{"d_model": 192, "norm": "rmsnorm", "parallel_block": false, "init_std_qkv": 0.0302, "init_std_o": 0.00712, "optimizer": "muon", "seq_len": 512}
Each number is 500 + 50 x the weight over its row's rms, rounded and kept within 0 to 999. Layers, rows and columns count from 0. Numbers have three digits each. The size before them is the row's rms in percent of the matrix's.

# up: layer 6 MLP up, 768x192, rms 0.276, rows 4-49, columns 96-191
# down: layer 6 MLP down (transposed), 768x192, rms 0.0549, rows 4-49, columns 96-191
# gate: layer 6 MLP gate, 768x192, rms 0.283, rows 5-50, columns 96-191
up4 101:470494561511587517532516505519460554592499567478563505523465464436504498437493547498587457473577507553458509523573464579517520417499594562520528491554483567447544530511407567475440534429612466526478595455567562595479376445543594393544605418494452551416498440472532583516423532508441526515
down4 101:591501467499509460475495449414594534476475556547465439539528491508503495464577418512521530456518530521503510494548532499447491536546576370487489457509610513504470495424468456503505451515577598607514469462492419567387453570453536389433516532585473472464514519410556503484564470508546518554
gate5 111:484466480532608452508540499475522376509484482515501469396508465612588504483550413536441426446395458468483495539472546483544443492470526444554557484538559463535486587531485415465455579386421565433447510489491434561537480581528472559512483488433438552485632483443390559527485540566472509567
up5 110:459518535415513505494444472488348550459528568574553532559407521494450449452479544517500404547593466491529585464569509443483540487527526507494518468459488492498566462538447529480500478399505456523563444548508461635533514491503596427477515483561525492641478536541467519524551417466512521430
down5 108:507500467670474411529506559528458506569492590373452501518373416491429529468523528589512430537563484471527532493454513563485517486510509499461537569579418465537542480507460485549515594498472589583550537445559525494482514423496451522463473441546504470545494588515511525522486500481526531446
gate6 115:602513529546503499453548525428424430503493571469504503557463485441537521434451474481455534570627554606550475380420457512553599494631524596659533451528552544500491499520463507480617535564564402485541525512475602477482429460601532489466459432541494513424464462531438463540524494340501448478
up6 110:543432501548472479535454457465409473488564543522474477552496466549520528514476452536528550481521671389439542523461580535470483520577487569477437434527486520438464509507478513469397486472437525477495504471439533377514379484528431501515483513567555444512504514529468503511486530580466472466
down6 104:492556542504487471497514472433492538528609483467456535485528442537477516569478381499499535479599438602499572480535491486468534431450496404600417495549562526569382507492413464507499513491510533538547506538388452553489552486468477456439523437431522555491506531584540606480570488528429526562
gate7 104:562531519430490420470472578444478537472529515582467416546568498576490483513510505533471525498501525465521596425475524470579521537475475492510513523466516511528471440558471514440424482411403466577464497492455476558388525473554561488427502425474477523370490469554447501472436547584543535448
up7 105:483408496499500483397479428488461500526395498446537576529532526463534494452412476533463494570553591538510486579479491598442484517513482479483530499468508519560462479543450509443508467521510465484491502497432582532429480493511509409477583425558508497514480459502473520575460555529476498403
down7 103:504533449601517498418417544494552567504496457540428443483534400496415530536558555471535579484468388434629509580482503513461471508408545484405512504440413535504475553588541466461541508461537536450474570478524482577606592507400442431476445497464545456496503548516460466503465484506540424481
gate8 106:541497495524488465458495555466471517529488549527565401463464460566452504483478490524579524488591514551555467506576467493477417370460533547404455592553480480545563424535554447504538560474543458430556568555523503510510513516549533482565487548513483549534456405531531535442469505523501510576
up8 102:529551486503583497538594602479493560518524552479573446475513468518512499571545509510558495493553397520485523484517446502496426465508528489516426515501546482491468396490453414548503553392452456359562539550466583531540575473560527566595492483429484487464414404385421497516519595444483534497
down8 100:397476535505390505565482589487523553484561537529464452566448536576426519505473479463497544473554566471487497457516441569537408595417496413445479526540574392531515345475526496466454541507504556548543512578484482487483370389520453545538498574567484476561501558459510466539490503481517551491
gate9 106:451443444528554502456532467537497479352514546494533450513399539539384471540527504531480453502535490476489482473464522535523551471488505503481453510407497547511534528584493490615632497430491559445539542519512445500414444514418471538524473554439438485495422433472528432461536467541507550443
up9 105:485496522561541508530456454539537476594466496508499513481539507470475539471460489504401432470521532555546451479538358533506522494379522410490614526383588563507474433436534564511516502570531389510541376507445456497476589515526496439499614531472464522443563463433483502589491556464542432465
down9 106:458423484529510546595453556586485496489366501452452547492539554430506491469552466482445511530498447666546556619515471522519458507496490520510549553459461462499585502466450419464524506555519488443385462394455488576486455591554539458451483571446414524451475399556606530591457491493551493582
gate10 101:514558529527463473434449471498479481531464410531467454501542535420567546490504544518452544482562507599431477480434516583442564508497542437470524434563425502523448469491450495494459460483489468529438518466554501488441468567422513514493498587524604480552543579471487533551412483457489508533
up10 100:463478476514520457565540529556550516500498435486598445537582539393567530454491468453487475473635438483457450489521429475414475514566563477524488449534522416553484490418580432596494470494441482524544510410621518429436503510368466602537497587496587481527501508519532531464516542504462519533
down10 091:472465568516491485413494528552485410516485379403451499493562499488502478549510533562508533487520478524480498531511500459427374504502449446498504476416499490435526498496596476468536381425500438581476520379533502505525456522465521494500395519525587427472434549490452547567521527454547508500
gate11 106:552481487474444493457462527499490495510583516436487458494402454412491508438525506556527453567501458513452469491411515533465484474538497471539494552545480444440559597540574436571468497495475460531469471444406526451580495524499534512506523464505421459475474552518535511560493553488382488458
up11 120:548469441611504577563434437537535509491541548609453511458517475596501459487402425483491470464474512437454551434507519477478485452509463497426612549524588473565573504471579482556439491535471471494517483534487518495525489606507472485534443437529477570572468460411496493434441545428508532495
down11 108:479489462481552541491446421446458499515489536521541528506541502602461551443452421518428484446486506510509518454564458484458625586428464490453532532607556434548511564518502551413478442494422520522521451511513513500529512464439540469496453503480544507469533443426397563451474532464516576465
gate12 099:622373570543538481556419567491437401461514479527531474492574486548442515426477534618441533484485539568540416608498549469477514497542498497531549526520452427589492469515543545477491484460526479490481426522530512503481407479515601583482459492496401558518495440561514535479432453519435577479
up12 092:526519602437570492575550502445524471455593496516482502626570488550489450508516477459527518580465449458453582590476547574514537439496497449535550582554509425450524528487507541544467498552567472479521523544575546463453531414416457504463575509495498563421497582549508439484488601483435452495
down12 100:512498528447531457399476471432564454544544518562477517567465418517507432547477456544525528484448478537460549534473523438398510512441442529523589549592455394438439523507412574423515549473510515469517557563473472493504565497462454510519466516621570465534467523610533544464470409512511568556
gate13 091:616432521467543468480535528480502517528493508444403506548555540567485483494521411531509519508482528404524513469497523577526420474448453582411503508498547532521505451508551625461522506594541419515410548545502453576495444464465494490388428431503497532501504501559514494549443583574535432476
up13 093:501531520529520601429483516560525564578435518441540568529613478602555551530516482485527476557393459439651520426499500474563448511485489535482519521551559564485446579522518533544583508451442445526432555563454515540519443522451499487488484486486590529601516529513476468543436426552523445497
down13 094:529419464469447421490353531455513486461418465395467514436447500557432464529478473539519508527400567456437443434431506553457502567490494490477541605395470529443518539511562466507466493479490440551470504386464503467537432479453492496406589563403496389545513549482544534495365540571477528519
gate14 095:581567574570470399492559422535587483563400432565451427508536548433534515470466589504555539539529557482486538535550549579516439545459449486468523500546548543517469429589484549473474497478527495451486544521552507504614457572418519487484451569432427547451516525491598510561576502544490448460
up14 093:464555481498528510509461516517488440587474440461458459475514585415486422453465491509517616519571500572507477476540500540527544463566437394504490576438541567538446402490522509559484573487477476467484525612621482424495378529499427576562486499466500489472516477533483520450587447502513425508
down14 097:497531451434453473501569415542583506442438421568487532506579536503579548595509462497482421511513415494439519565522406504543488520523517489546506588467629464495417531577513467486514466525455520607503536509580505543539472493584485533450492465527515469436462528442518584468541470404411443506
gate15 099:437486543475493478518453517558525570498448490478532519570497506591529508520583570447530542468533623520497589497531487443507567457470432512422600468422479427558544509417443534518479517485501495475479400510590541529442483517438483508546501518488538453477435382578443523478555512546492527454
up15 095:502500461546498534483491502484398554492463416417495541482550466509556552577500635489479458517479518535570537514495619471592423445475482511529487497515409580456469571594493566486529502604514495470497577514524519418485551580519553477482475430533463527418495453439410468531470485549450509568
down15 099:405442524639538427615475491546476523400404564508469465448509605420517481484548500540546540506567599490510493488595584411485472412468527497482590494472510474416585495576509565425506466481477489414477562494514557428543539510590529508521492399521494590437522536419548415568507438549517468531
gate16 103:386537502427503439508513503507503503498419433531496424440544420548558482485417513534488464559506460431450526513481490317452483578459494438585419497469557511525525507529578544534487504558406442504481475517511432452517528555462453560560497478598394497486523502502490433457516503473506475518
up16 095:627528469431524527526573447547534551559521515512534468457479504595450514565480489462563533435496500479518470526497528532463539530615480407531461438573414439520463401413522527469525457562483674482480437483543459494477541532469505509581479556465487553449497495507481405518475488467520444419
down16 099:490579524537504616524572572588451573489518432478504484460563470525515498551463521448460531435514508456421445512476507496484471590553544397485478509447476463481549594570527506584468485572474435500457409489498434548532482445523558474581575431538469464488477474500524429471446492520519478473
gate17 104:450489468519489499533479535476425503476573476476633492416501430616580464545529399566490517485391532523393473519462494478490467505523481496571581473483431458440491502587534504493472397424485523557417586576498522514584446589509364440433417501556476426549529468450521514510426439469483507516
up17 107:519559502448475562504457447499425425509592531468450458560489555486532458431527566502536416543528401431509488525425416496476490629527548502505523523499527498547529503520511504578388484527465511556584471408441450497496527420514542491500573489511497461464451543479488493458510621549574528517
down17 109:526600553438544515452497485610457506534438488591511468530485497427386538535508454452523514492569492537605519406577426495541537595490534538543494492575509354476525428491475484494489468395534534472474466613464484438536551502463419584590582478433507459526589495551558441463425429527510452574
gate18 095:519471583464484469565525531478373551518502425560393496528503603605529625543532421464523444503530570584489479558537500531508544425490467535491471543504461435588570455455532551453482513490490559502603491559543471542519470608495553614498511546441461498513518501550528554518437527530490475565
up18 103:513501528474460362464491557478484460435502533421493549496584559501465359489495487485554428511484505548485506586450522509511483536526593554530439587490469500582554465451503545443497522544554468464459528415499449531435503407493523552536413502515496450497515510495545514636439513509422618630
down18 101:477462533500555449569514485529415455525469490549587464563524479475544531507561428484495489578537463543594412478591634535500597503484409548446515460455439540606480494515461494435535528559503525483561536526509517510499577534569507534438529471525441590493442467468547528469474422518600403546
gate19 101:473487529490500472503527568534466454615521553496437510563478536527481505464578572508457507550491513407572456408520569476571599468410422442563518568562568469486541438513580448518556526489560457421439492421519542477490454496559429504503568524520473467519456605516359510417446476600478600548
up19 100:515520480548547460528520393565560605428428542489554460519511546594454459419530415485443441534575508527524509439572509521530486404459411543458490579457545529562540446577488447532470440493474522486472477557523464450488468517596514429497481553424427535535546471379522506500497390588540442442
down19 113:534625526431440516406521434584563480580450541512520473488498609570566493480499499439453423637484528454511465522471431593503423482411481536505580459441536536512534444419492491474459538477441497499546500452506499434540450499546467571434476510543497426620482524470523469432448401528475515423
gate20 112:550526410470456523506521517421505500503375491520523453556475541472579540519519422565584496453517495485414553513578476569474525532419440529525508539475519471570549410506414406493446549430562486429498595471621540522462628554507513579489512444445486476486468576463502457501512477445475499483
up20 109:538533528448533468593505573466424528475560578458514523539489487478472523495551504444504437474451486445515575507484385502547453501403507493479533544511569449568447464485431564497511477498562581492540496506465475502539434584544455399446505589523429606553556488530490600514441454458397493501
down20 111:525529496567604424591468517465465426547534553517474543467469476489594480542466494488409497377528420512486470452554521523512445573478511476525488521467485541486543426549523521448461521381506481553532512512495516466480520535473565540441570448455427466405558450492498476504554459486478477561
gate21 132:536511519529412480418533537546509448561562545552477533468546499410482584455548505474495482447449491534461478584515545559493543544420507530444531510541513497569525564639493532478485500509460484543521496507472549453520552474533550491527420553442368606545547480464493591559488465546516544533
up21 140:508551555527422500508516572508449491514449527511540489578513481597387505533523499464502522518458413421561506513496530536514574440495584421432506480547520440422513445537433490533476437463484610523500526417536461569430437518508506491385562428456555469466563471478500508505483488513490484467
down21 125:514499495572484551481468535508503494435490494470493423552475499616389430558539456566455520476549457387552482453475421514515548467628444424465511470532491503459598436525505491492504569475534535518495498465428434558453462510556467511444533471549536498513483442565463571556517504525487456487
gate22 105:493473513480469509453466499459561468476592519536510580617455515553600548517501482468600551506475477458399580471403529482545480556507415567534456534492477525454520513540587487474484462502468564469486530433467494464533395476586503585555532571476530487471475512438447500535526523441503456511
up22 105:439535502409502457487506513402486572487491433561490510433570510603496452527509491518539589327371482438495553541595599463475553497542444509546478533551482349411541512508556456524487395458424427528501426497509459554451558516481438441503592538552531537487422473473453509449509434489453485541
down22 097:586483528437438501477543524458565424500480501484490548451455476398631469522479460528463512551512498446427492609511460468427481381540557454438531478535446622621539491460540489590469474520535562492464513426550525474518417512582597541589484590466552474488437537537537421500565572482480537552
gate23 104:489424451542499503568553509384568530379493481448503501546496519540461521521459532393425452510399581456450475455449495505494579406531428456555467438481460435435502459495511498545445491536415582488508513540492471399430490541532474504445505437494441482508484480508553485514528517489468501438
up23 102:533550531528397501543410456413553433516568486454583562492580409526475476453607502527467464467424461491492464545497359459508437481494497401443595458485512515490435469454510522505496444466449398490512510503528485455552487630600476502550454443456452538481536514503540555476529502585459484489
down23 104:457491555507445478503505566412564450540568571521548418526502467416486517539588483561542461451465463517482533505472502403483513539436489506573499576510600500483589433505494519452489486476397399538415506557545398522468375578487555454611427479414421515513534492481487535434553523524465579509
gate24 096:476483452494533451435487442501506393498623540470515513517520436516551472501490563536497491538483446389493497498542583446492494451489506495521484566453508483432521469622411601507525420516494501581453371515537490482555543468469532459550564529515521421475501561437480557491552492517457553484
up24 095:513468500512493557423489522516420547548579493515452494614475554442500465426534475461526542496490443555532536419462541498502458566530515553539543410583486468489435556530452549526543531494485578427560494541469446558437452417562504385476480484544564520541542459541545401561534535544414619545
down24 098:485529520531512548571418521526565580509532404552414383485515505453514583493522560464420473527430556538513531458491494499486451555492562431481491443493482499466474403520407404612506579529535484558501467447470492483591467456469524515438460517553506488482534450468554524480550386482574443423
gate25 091:482523365553443497536519546527461494405419573538481457501483520493503476475539424508485508500553502507425458461373479584389414462492520551541583466507531523470492411512494431521437537581542588566509595480548557451492554578614506467422524456548395433445445464441470425495533496559427521516
up25 097:488470493533485518477523477535457467424490464565456487497439518468460420512486574526552411510512629430518468449595480551322436430511459586504525426503430525512412464454523487492511479440472468473437549553624496504488487543507494460533548438424496418581441580534444468525593494462392564468
down25 098:553450586530480458483582546522469497430489531427510449529470503537615399445499532482448549468441460522485460465517396438555522472536485502487524491380460435495516471403447441440518469517577481500509494451439521488540492486450598510477538467537449453441528543546540549408448523639577434561
gate26 094:560512607479510529474481514542425422501494541496502515512358446504483541479526522567486490498477445436646612496479491427502513388423538458532522564510503498488397432550513509494479492378433492460576545464486427482491425515564482413496463506526503443550566483589471488447522446548430468525
up26 087:527539492535542470522492447632468509519476413463498488429557420543521479516477508504527508510528546577397556475477518460476441528514534599539516601517496448475593474530518441531543435576541465510533483452519459504383544467486559481553439489546584536528527449472475520520432533577496534450
down26 096:469476413620560480508488477495532487523525459575469489468582454595483488455433540448473615491514534558525513434454517587575536540502507516511432439442445469483593474405445510510535485481464524537424513424472534580490481487582446549465532474444525528468540403519533546566558450582491594563
gate27 099:433501565502374457451466440457533402467487592514464500517507560474468592500493447467443492478519514543492522469456413498510481496407601508543470478439428527532496482597432397487489506461432461480542465507493472518587510534473514566512558432536570441521549506402395542497541466475483571558
up27 101:545507531418554510394544530422535541503535427472560459554468469522463530478457423513520460526558514491498491442513416496528389482518493542434602442530578475530504501451517535476505561515526487477496537489594435452523475509570591488582457503543428500451546510552447435414386540483563564622
down27 097:445526491426540520474413506428560509417523551548575513542520502422504477477482485504532504581433475475554532461434550423488453505512555484513494476547450492471443380567495439511594498489475484543497489553535547445445434522481541550460398451456545479436513417502534614533543581471497446505
gate28 098:358497537521583383564578453487479527371512449452441548471463438544493503460561529495550544514419495569493393494438540375513577510586629511503580514459538531502562505520467546496490482446598457465494526520525524581495550481444591445488517521467489520519541556471496474510566520565400521545
up28 104:397485510510546465592465485435558527561452530408516439530482576537521483427467528502490618447431596517421578464492542448568493512509565474403538478496488574481501483454573485575495514503600478481551462643529560515542545596502490436458551435464546454396483517521487478482502505424544538515
down28 099:579518499413436477444486469560499437417553529467454537532583523408512511538537493494523579551552534488462542478538528465401474420615465503409509449496591395563508600495499535445498462508489548487492427480479472545520491429452536504611491540487544472490425453610543536511493505464424508548
gate29 085:453510529467573487448569502540476489435521537519542427389584506490534444568475431500459480571522491559521433486363475495588616403571425502510437457443490486465574510658428556464467546449515583468396465530496508474554446436479489490446537552560552481542524481552507434435552487463435514522
up29 083:487435523461494501462513539425516512463483543525515498475529510402469499594562485495463552495434440525466480441466502567510531461522455498554509576459470523506544540567491612478551480392517524469471447506515462507534468451472578377507503544490454388474444546449490498376579552448582518478
down29 096:473474468493505460514480589550391574412499539556442511533431549527372533514531521490453464433527475485543559600502517470502479492501590514424458467556492527497558446476429493349466489458456500432455459604471483506546528435567395423517471511601478551475532440518414502546487552550589441472
gate30 108:480510454473496371496486579403569546505489594502547479480548516580458535539448453504515422503503449478448460511502560540453465507471429410555554532509525475529502552612439540455444504445536481488429512534515583417508537503404563512586507469517550593437527500499566421583546588525491518494
up30 111:509395552480456558509608493439595510445547448459535493531508405546545504447522528448460587468499545507586474446466462560498487570470525474406440443548561472538534525407419549527502488469505394523517432540509368480480516447548536453445507454548530588502437502532459545519470534487507441422
down30 116:419449458408532462477562546518467515501476535416445541547530515538554464496467461407437482486497536501559492517568474463619521523562484515515558518453651456446457447444445486440587502536551398457537450443534458614555449484417539488537505564445436480501404529446488502480520598520484450493
gate31 108:424653475443545580440566450572423510412479568483565495518433505483578461476441496538533445471583491536497386480597480520470540549433498504540423477510535527488441465575501487513577518491567509486548539483516478524533551499583522519533450453488525502450470462555495525500525476432585581594
up31 102:468506516518554457550587556526542459475547537465501578517515519474517404424447577511471504536453528492514426500555459462549471483548426468430499507479543535559452520509630562498626454531459506417582601439519557488511469555553473454534550522498492516575577565588523504503443519533536540587
down31 104:446505491605491498541490481604520524494495503469527367540508469418526530503518565511472527578505557426525542480486561497511446493550428534564545613553464480553509442597537439526562442512491587534498542487521591460461505394568467397443456529532435543534490505424478454452460474456510510437
gate32 106:494504499407492427343460465552486496415549475468493580468511464465531501465525518487513475465521540383569402537481433448521547503535495463450531487486542478422454560472532530433504451550453462555559488593584561513480484435479574511481550581376430440557447549560489441560559533531512424466
up32 092:439476433476494531571512509550459429563456492446412473466521491459524510553510541510441532566468533496462516495490544434514439495494512443460512511584565635504529547503498519486477496417463463430419522484450490383544566523548476387505400455546516633521438456536446545529598534530597569462
down32 102:465476410537449476529549468491539490624504536539507488555548475515591466521448456595453501559454537508388568499435469565482471486446512473501491559546619564492552453539525543519537494519413606436496639548514568447459434531527407480530519534508479499516539525466440419442509440440381525485
gate33 110:538530449497495511596446492450453550568523565559601485409513494537439533461487492629579529554454642381522545546618463441498474486525468463415472521548478555423489436549481424513568573479395522476564526502460524447421513593514560594535524508514456496467534533543499566462534438475462499441
up33 110:479576529550594483499497490500450492405491436497558562606482463482542466499515539442539548506610458497523429623492491465454489602556573480548557440545514486479491495518503505451495603481497441510545482514468487541527431539524447526458454450502533498492452555574415586554551546543510499452
down33 111:409491497491510523536473378533498542407448512465549510552484454543516535562569461538513527486413528545537524448486506428471507521506424478467431517486470588524423484481516516475475605570490479496472548532515436523497429410477477498412524494481419537500530502454513628557470447437502537467
gate34 095:476498479575500514516525542350663557466495549472511523452564460596507448430481466515532548499564533492442556408504512498501484557458491495537493510539495446480569495520552455429554488550513549465471479454495425421523532491541474516456442556426496485432554401530454496483431519396507413446
up34 103:522425574515489516495568459528449508487512530463535573483468474372501484524412480532585505462484474525481507581471612600559572499567385469517449496503515523598510420494519409492517491451537477526596463443439494460514460483477531545417498517518512531472500499508566543454491469580573501533
down34 096:495490438435508497399456480529483462579416507529536469463525484472553465457502412495459515503573424459481557587466520508426588486432406446488488535490523472471477495503593487495569414399550488433425502558457471489479549501439436532461531457506568517508488443505427394497485515464536514464
gate35 078:582492555504478452532570586539466494469504467483470453507449476467412509456530482466414515563477460471489463445544463592504503542372525477496529501450457487514479471531508524565515574491625532464519506525595432577484560471544468507445434417542376488536426501501528487574513461450435440578
up35 078:617569523444445482550458482478472450501518570495497481506477501491482587416525469497466562519452484466533467489459431518494534480414577580430597508495454491508462503555506452544547529496562602579522501501575338526469503496538414544432489386516399462524474567460543558451428429461459609593
down35 084:445585493533586573532473507530487533500538468542508411432446545472533452587452471557481549586530593505583593620472588450537526503431563411579443509550572479536502512499582428435453450541478445482513561527479614587550481513503487487541494529514544375471417576504424467513478451534464504495
gate36 101:476419489574412471494540490430563363497521493417565513452511443550546516536559481479597513423549566469438478361474516442569540522456529377474536500603527562474533472567541434515453523513563383583466407573493454449504538528555543481389460439537497478509526499499492532542486458584520526557
up36 106:454523512514655497420536570568464518510514493524550502522558469523499453460557496463468469534427579486574424398485555497541493440581515510444502412425505591499563484457353576560493473613481540518529537541474481509566526467469420417587498545440483472470446476514541557478502507408422531518
down36 100:443457527473545429543401561539490512450440517480594490468475592498484494486565492525526395626488501488519537496450510490529490494476477434514599487544464566469485469450428477526561490453492359550344533492482457530394498406579468488554394536488564546492548443464572497580491542556498511583
gate37 109:487492360547486553558600510452544443559556487486519383446442496495516482459556507513545609537432478598477552480540503497526507498469487503464543438534406414444493488488413491540494491407572504410498416571437529503598474528513416522602485547544519528455541524555466487449470481538450475491
up37 100:461491484424470609541482465522486516471617503482469495543456534496500417604493495557420530503494455505546536483460451599399466488499474428594533502502509402475489471431488463507469477521475442463487425579444521519589453515512508444486557597518531535431455459506472512479476470464377586525
down37 106:438528531516514547508588439549413424615578510427431481509435545562514551574584471472505523498558472500543502475474511505499467478454548498441472490400578394463536465484498431554514473589558551542473464617477516457600473445576511412471558502486506610501413447492620481434626394522473598485
gate38 080:559536493569479500580404567564452511488505555467545503430440515506513522559439512468468542373510518491437608485554579485524514505533570443372410528429373515524482501513514511446528421513460502496500549498517525369444507551449424441477510449560451471505494435438549529403470471484522529537
up38 088:466534465462440477421453500477538573516532351629527452558526525521508491469515523581490547544545514472448435487443582484443534496396473519484549452434554514516552552544464506581408529491539493455519523437474475512576452423435560477530538580438499503527501455439408398495511515459520571504
down38 091:489521531602471432518483588403505491499541559472516506535503356500441648454477435426486485498606465488535511522448464608473568532497550525479514526451442482495439575465491482512520562546523502523485458466471499561493535584609453488490506447528552446525526480447489577485466518598500568508
gate39 103:536503547567474473533545415565388568452495562466459457548484497521519505518444487554533472538451485529446511548432580605535497480430549476519580573518588560499495437515423517481552435525522578578541445427509531499482458495514542449420536469448520525546625507574503535501400488569521536559
up39 108:520458586465437441595514541513502449587526466665461492489511487528449540474505474586496539488421563573466464565502477467513470521523501509577527461524551498519464505461485541433420479488536494445516508522395533555532532531490475487568570482561596538528595467503521544467579430370474505459
down39 101:474485465452467503505489446531470564494509523576427503376548519594506515511564519458512475579467459525482543524406431523437462585506556551451526442468557533457597558559554464497513490543476478442509484486503476444568522490478485450476441513562558424528495454662475450529508406503523387542
gate40 111:507475357422422492458513527456501578533524467504518469517418544530544533467491534550522565504466490380497521443462522461469598418606627567497528581532531423457477561406523555573530495470478441486459542524511515497508560476521570545546521510520475437458504453409407457440547452483473442479
up40 104:456465530498554501493490479430564455538568481565598521482428449548466574480607504497465459549547541410560520479440457459592503524492474547524455557514535448519406464459523485479533494537418518404504470485532556459476600449535439425436489461505543454532586534520522421487511432474471525421
down40 108:495470482573455557614559464480485509508528473482457511418472518511434487541549544457485519500461555611568561540413558584470549473498489456421489469574571438499398482407458447592585376569485531405528591527537601480456509484519527490518529487487421540521471531459544465454467515539467471535
gate41 092:465446547574443466548441432546572460478467577478570441477498502461639445507575516505461500454488525496574459557600462494486499451523360546522530439524532543546502507508510539498524551481425482561576474478538460398629380424537497432481492494455577409459364496519534525587496540528545478560
up41 099:577459394485499505524555508608539527535477488443468487480539569475424476505492441627549471544443539519510478514456514549448453563515529498408491545542508581430501400527454537507487504436575560587560547486417426524542490632568466552454581406517485539475525561521550610519509523465529508497
down41 100:551513520451457492458529437485491551524510398484491432520519518571498607487534561489538396486537519595413501436552408525424585491512464439473488481519515476531513544580462601596474517546536565456442477554377488486451563563550410552527524530401615541542571385530561462552535446484497498509
gate42 115:461490495510430475584513407565563460499498498423640493491422488518506507456600457600473565490454557528482503514512496481579550460460435489491405559460544544527586447487490497570500511508520485608573425544486486522550476479598450447470402445493555516512477518527451563611551488532464558548
up42 121:508493541474492528526517501453449509523453476470507413534573547479494490497440466503517528545626503522536475485631496439371485535533486469605467507505507516479388540469511560474544590475489491494481468536499364427464497523513535555469574537541514525507480517528490462471526572508471380426
down42 109:488555576443558508438549551467436505413539466449427473463595537546540511468447480509424398517445461581422456478521445519418432525572531451486525527472492518405419419487544502519507575526515498356441537438567485442497482597429582559441627485440545464512554547520490575479512403486505447493
gate43 100:552542487500490472454515526533540544407481453486535514533411531457482482341566489437501514526502483532540476481469407392447464530554500466508585505472499422482505503451551465483495469502554409552497455571437477376458399542508486521570572516502391499490526560529480448531464520655506531540
up43 101:469510590521443545471544464540457571473491427485535555518436446511611390494572494495564403542581566506438520531555533477419532390519471484575455469448549497585461544429538473538624564520596479480510473469462416463592697479429531560585540492474508474442483537508598465485573536553470500517
down43 101:521511533547535491517532472490467549507546466472495506488544542502459414437481531472569469526607538510402383567433453568452470516396495478465505406404481587454498523489490485431607407466468542424458582469472535539633574416489434475490515445512526519483529540504530395564502453540454450497
gate44 112:472545545409444475545462454475490503485585545552500381485516489468415524579480603546533493557606529530436561579462520486457502492571528514563524541511509485594539524510537442448584439526437616588518436535592559579554482552545389458499413537524462544449512515485530529565513546450497473565
up44 106:558566510525488451548541513509450507385459531507467507503569486594475503514462541374575585508431448526535549513521480436446527671493532424502483567484416498555464480531492423551457509457431480515519594519440456478507497461493450524519501439449554535484488501508462480505468554591487557342
down44 111:537549573439477463542488446491505399502420647464481503509554527497566472423444396520518521584430472428572491494499587519489441547456564466518461528536432467505501472540477460516494474468580465493516544579475501484466507492617455430661493545484477584522489454515395496466481481560438453532
gate45 110:515490483487432418515535504495541468525485483457436494484460415516547453459487473497482481459502404495512516412464476496474492428563404398498486502464500492506558426521483515556517496492435464427591542568584554509483527483507455547469460596468539580469508530433617389477453518375519624488
up45 108:428414455559511488386409532402508440499482555588559432510494449434461503510394478407550500486394551483550578555532583444474447525473500565547408491475426467487481468537436465513536525491468455566484573508545481623485405451486476503469521522452608489523534475528474511525537552538461570531
down45 106:520498461564531573499446480592532402517509567445491528469524429468512545437495623432457497472425477427604552549480491495512454433534509479507560556439426503586503487587519526507513552631606499367543582447609553426516496518451530520465495576417452506535494434521506521427502508441508539434
gate46 102:521498500496528621542493572514441483471445547491508558471500539694492586595498523485564458539432489561452425489462489535447478575513490460441483575512554511509516477525562507528431525585505430398509485444475455520488495516560445445493482478460437431552544498495462645568448510531536522422
up46 104:474571449482499577538503495464482472414484412535540536497511498597434563475450455526570499569488446594474587535457587511571549476446473446556510535527523509492441506510505555528555443419487440539423582483530530442444546455449519507547521553511498519542389516526470420489502565477495498536
down46 104:462466536412460523524529495563518525543518571503487406408448442451557565418550501479440569585489464478473483498587550556492472452495579448542557503436560590557512419369556453480487451566484575554442498415516509473491573467530509479519470424573524512432437476440530424454502517449480572495
gate47 092:557512473497526417564497529494419529538625570540497523506465387481525514485508451546559527490463497472499415488394591510446485542480572544595474552421460531557522443544528444569553523516575473549520569443491527561502474543458555511510368457531479466554497414442469437586446506468415570507
up47 089:460485575469529380553496524533469518475579495561527554509499516456526516482625434449611560529494489541573421479478530534409454485479486526504508566451533533548590498533532491466576561536479468429487454524495586511538527401511464565494511457423400523516460484435461475582497435461493466527
down47 097:474450456582404501538553515540504560587578429477527527484510547452532523459459434430516474478489456571496553547490542526424538527462530478539488516495499528588525441491471447437521502503532522485540480403410485456478456488488552448501568429494557524671427503595421464439419522504548428432
gate48 079:572489500481578500545500389438472544536496544587430425509595603546447489525392503477513504597547516486460505605506514535563421553483531505506491524441466505492463561525481515475604478619399528495546527512448555464487551491526447523464524548550507479467620477604510488632583480589490477466
up48 070:503493559524447502355545469511534447450467483493585569507476469484528439493546503494407547474475491451499468477462573474481535513557521539479552588503481536439444453457521580612476553379502409552415483573502534510517524509438513540555476391475428461530477528515496541412395545456504506535
down48 089:612535468368486499440482576450528526539518394505552563481499550446605492436486574448445507575483585534497536552560518458581502501522442492556437582591571593456484513424511517470515458517554512513448514513479478489455513514415539488494499391412504515496551492466459456533478489530459411487
gate49 090:534491518548472521467492477427476512421476596494521526528426530488460546516500442348490571420547454447559483601491547431461510515483464508499580502563458460511504466588502520571439501521447480477488479429529600469415550466524440482525501412500497451517652413465477427479492484498422483555
up49 096:480474488509528605542454552554526536531414426460483502478522571504527450548535582543551549446523533509486502468505516497435503468537592457464506513477544522565550497485566533475473601396514509556434503441431418480492411463413491450449540509488523436599535546526492479488466507646470399563
down49 093:488509534482408489443545511498472470546493491397418439418527435471511522404555502566499548558555521545437504488534605530561524530574571584519438512483475482460472558597441498521613442523514520480506493469563566397508589491526466481379540549472509551484434571517497463496538487394516557482
gate50 106:454526564534436454586503530524530499486499392558532566489531457512466434519479497506510571445480543515572541533407491544480558530473499444588485506553472546447442483555465567439520488513552482631622415433393463451510430509548468507423472537478459486381483536576514490444444647613524457494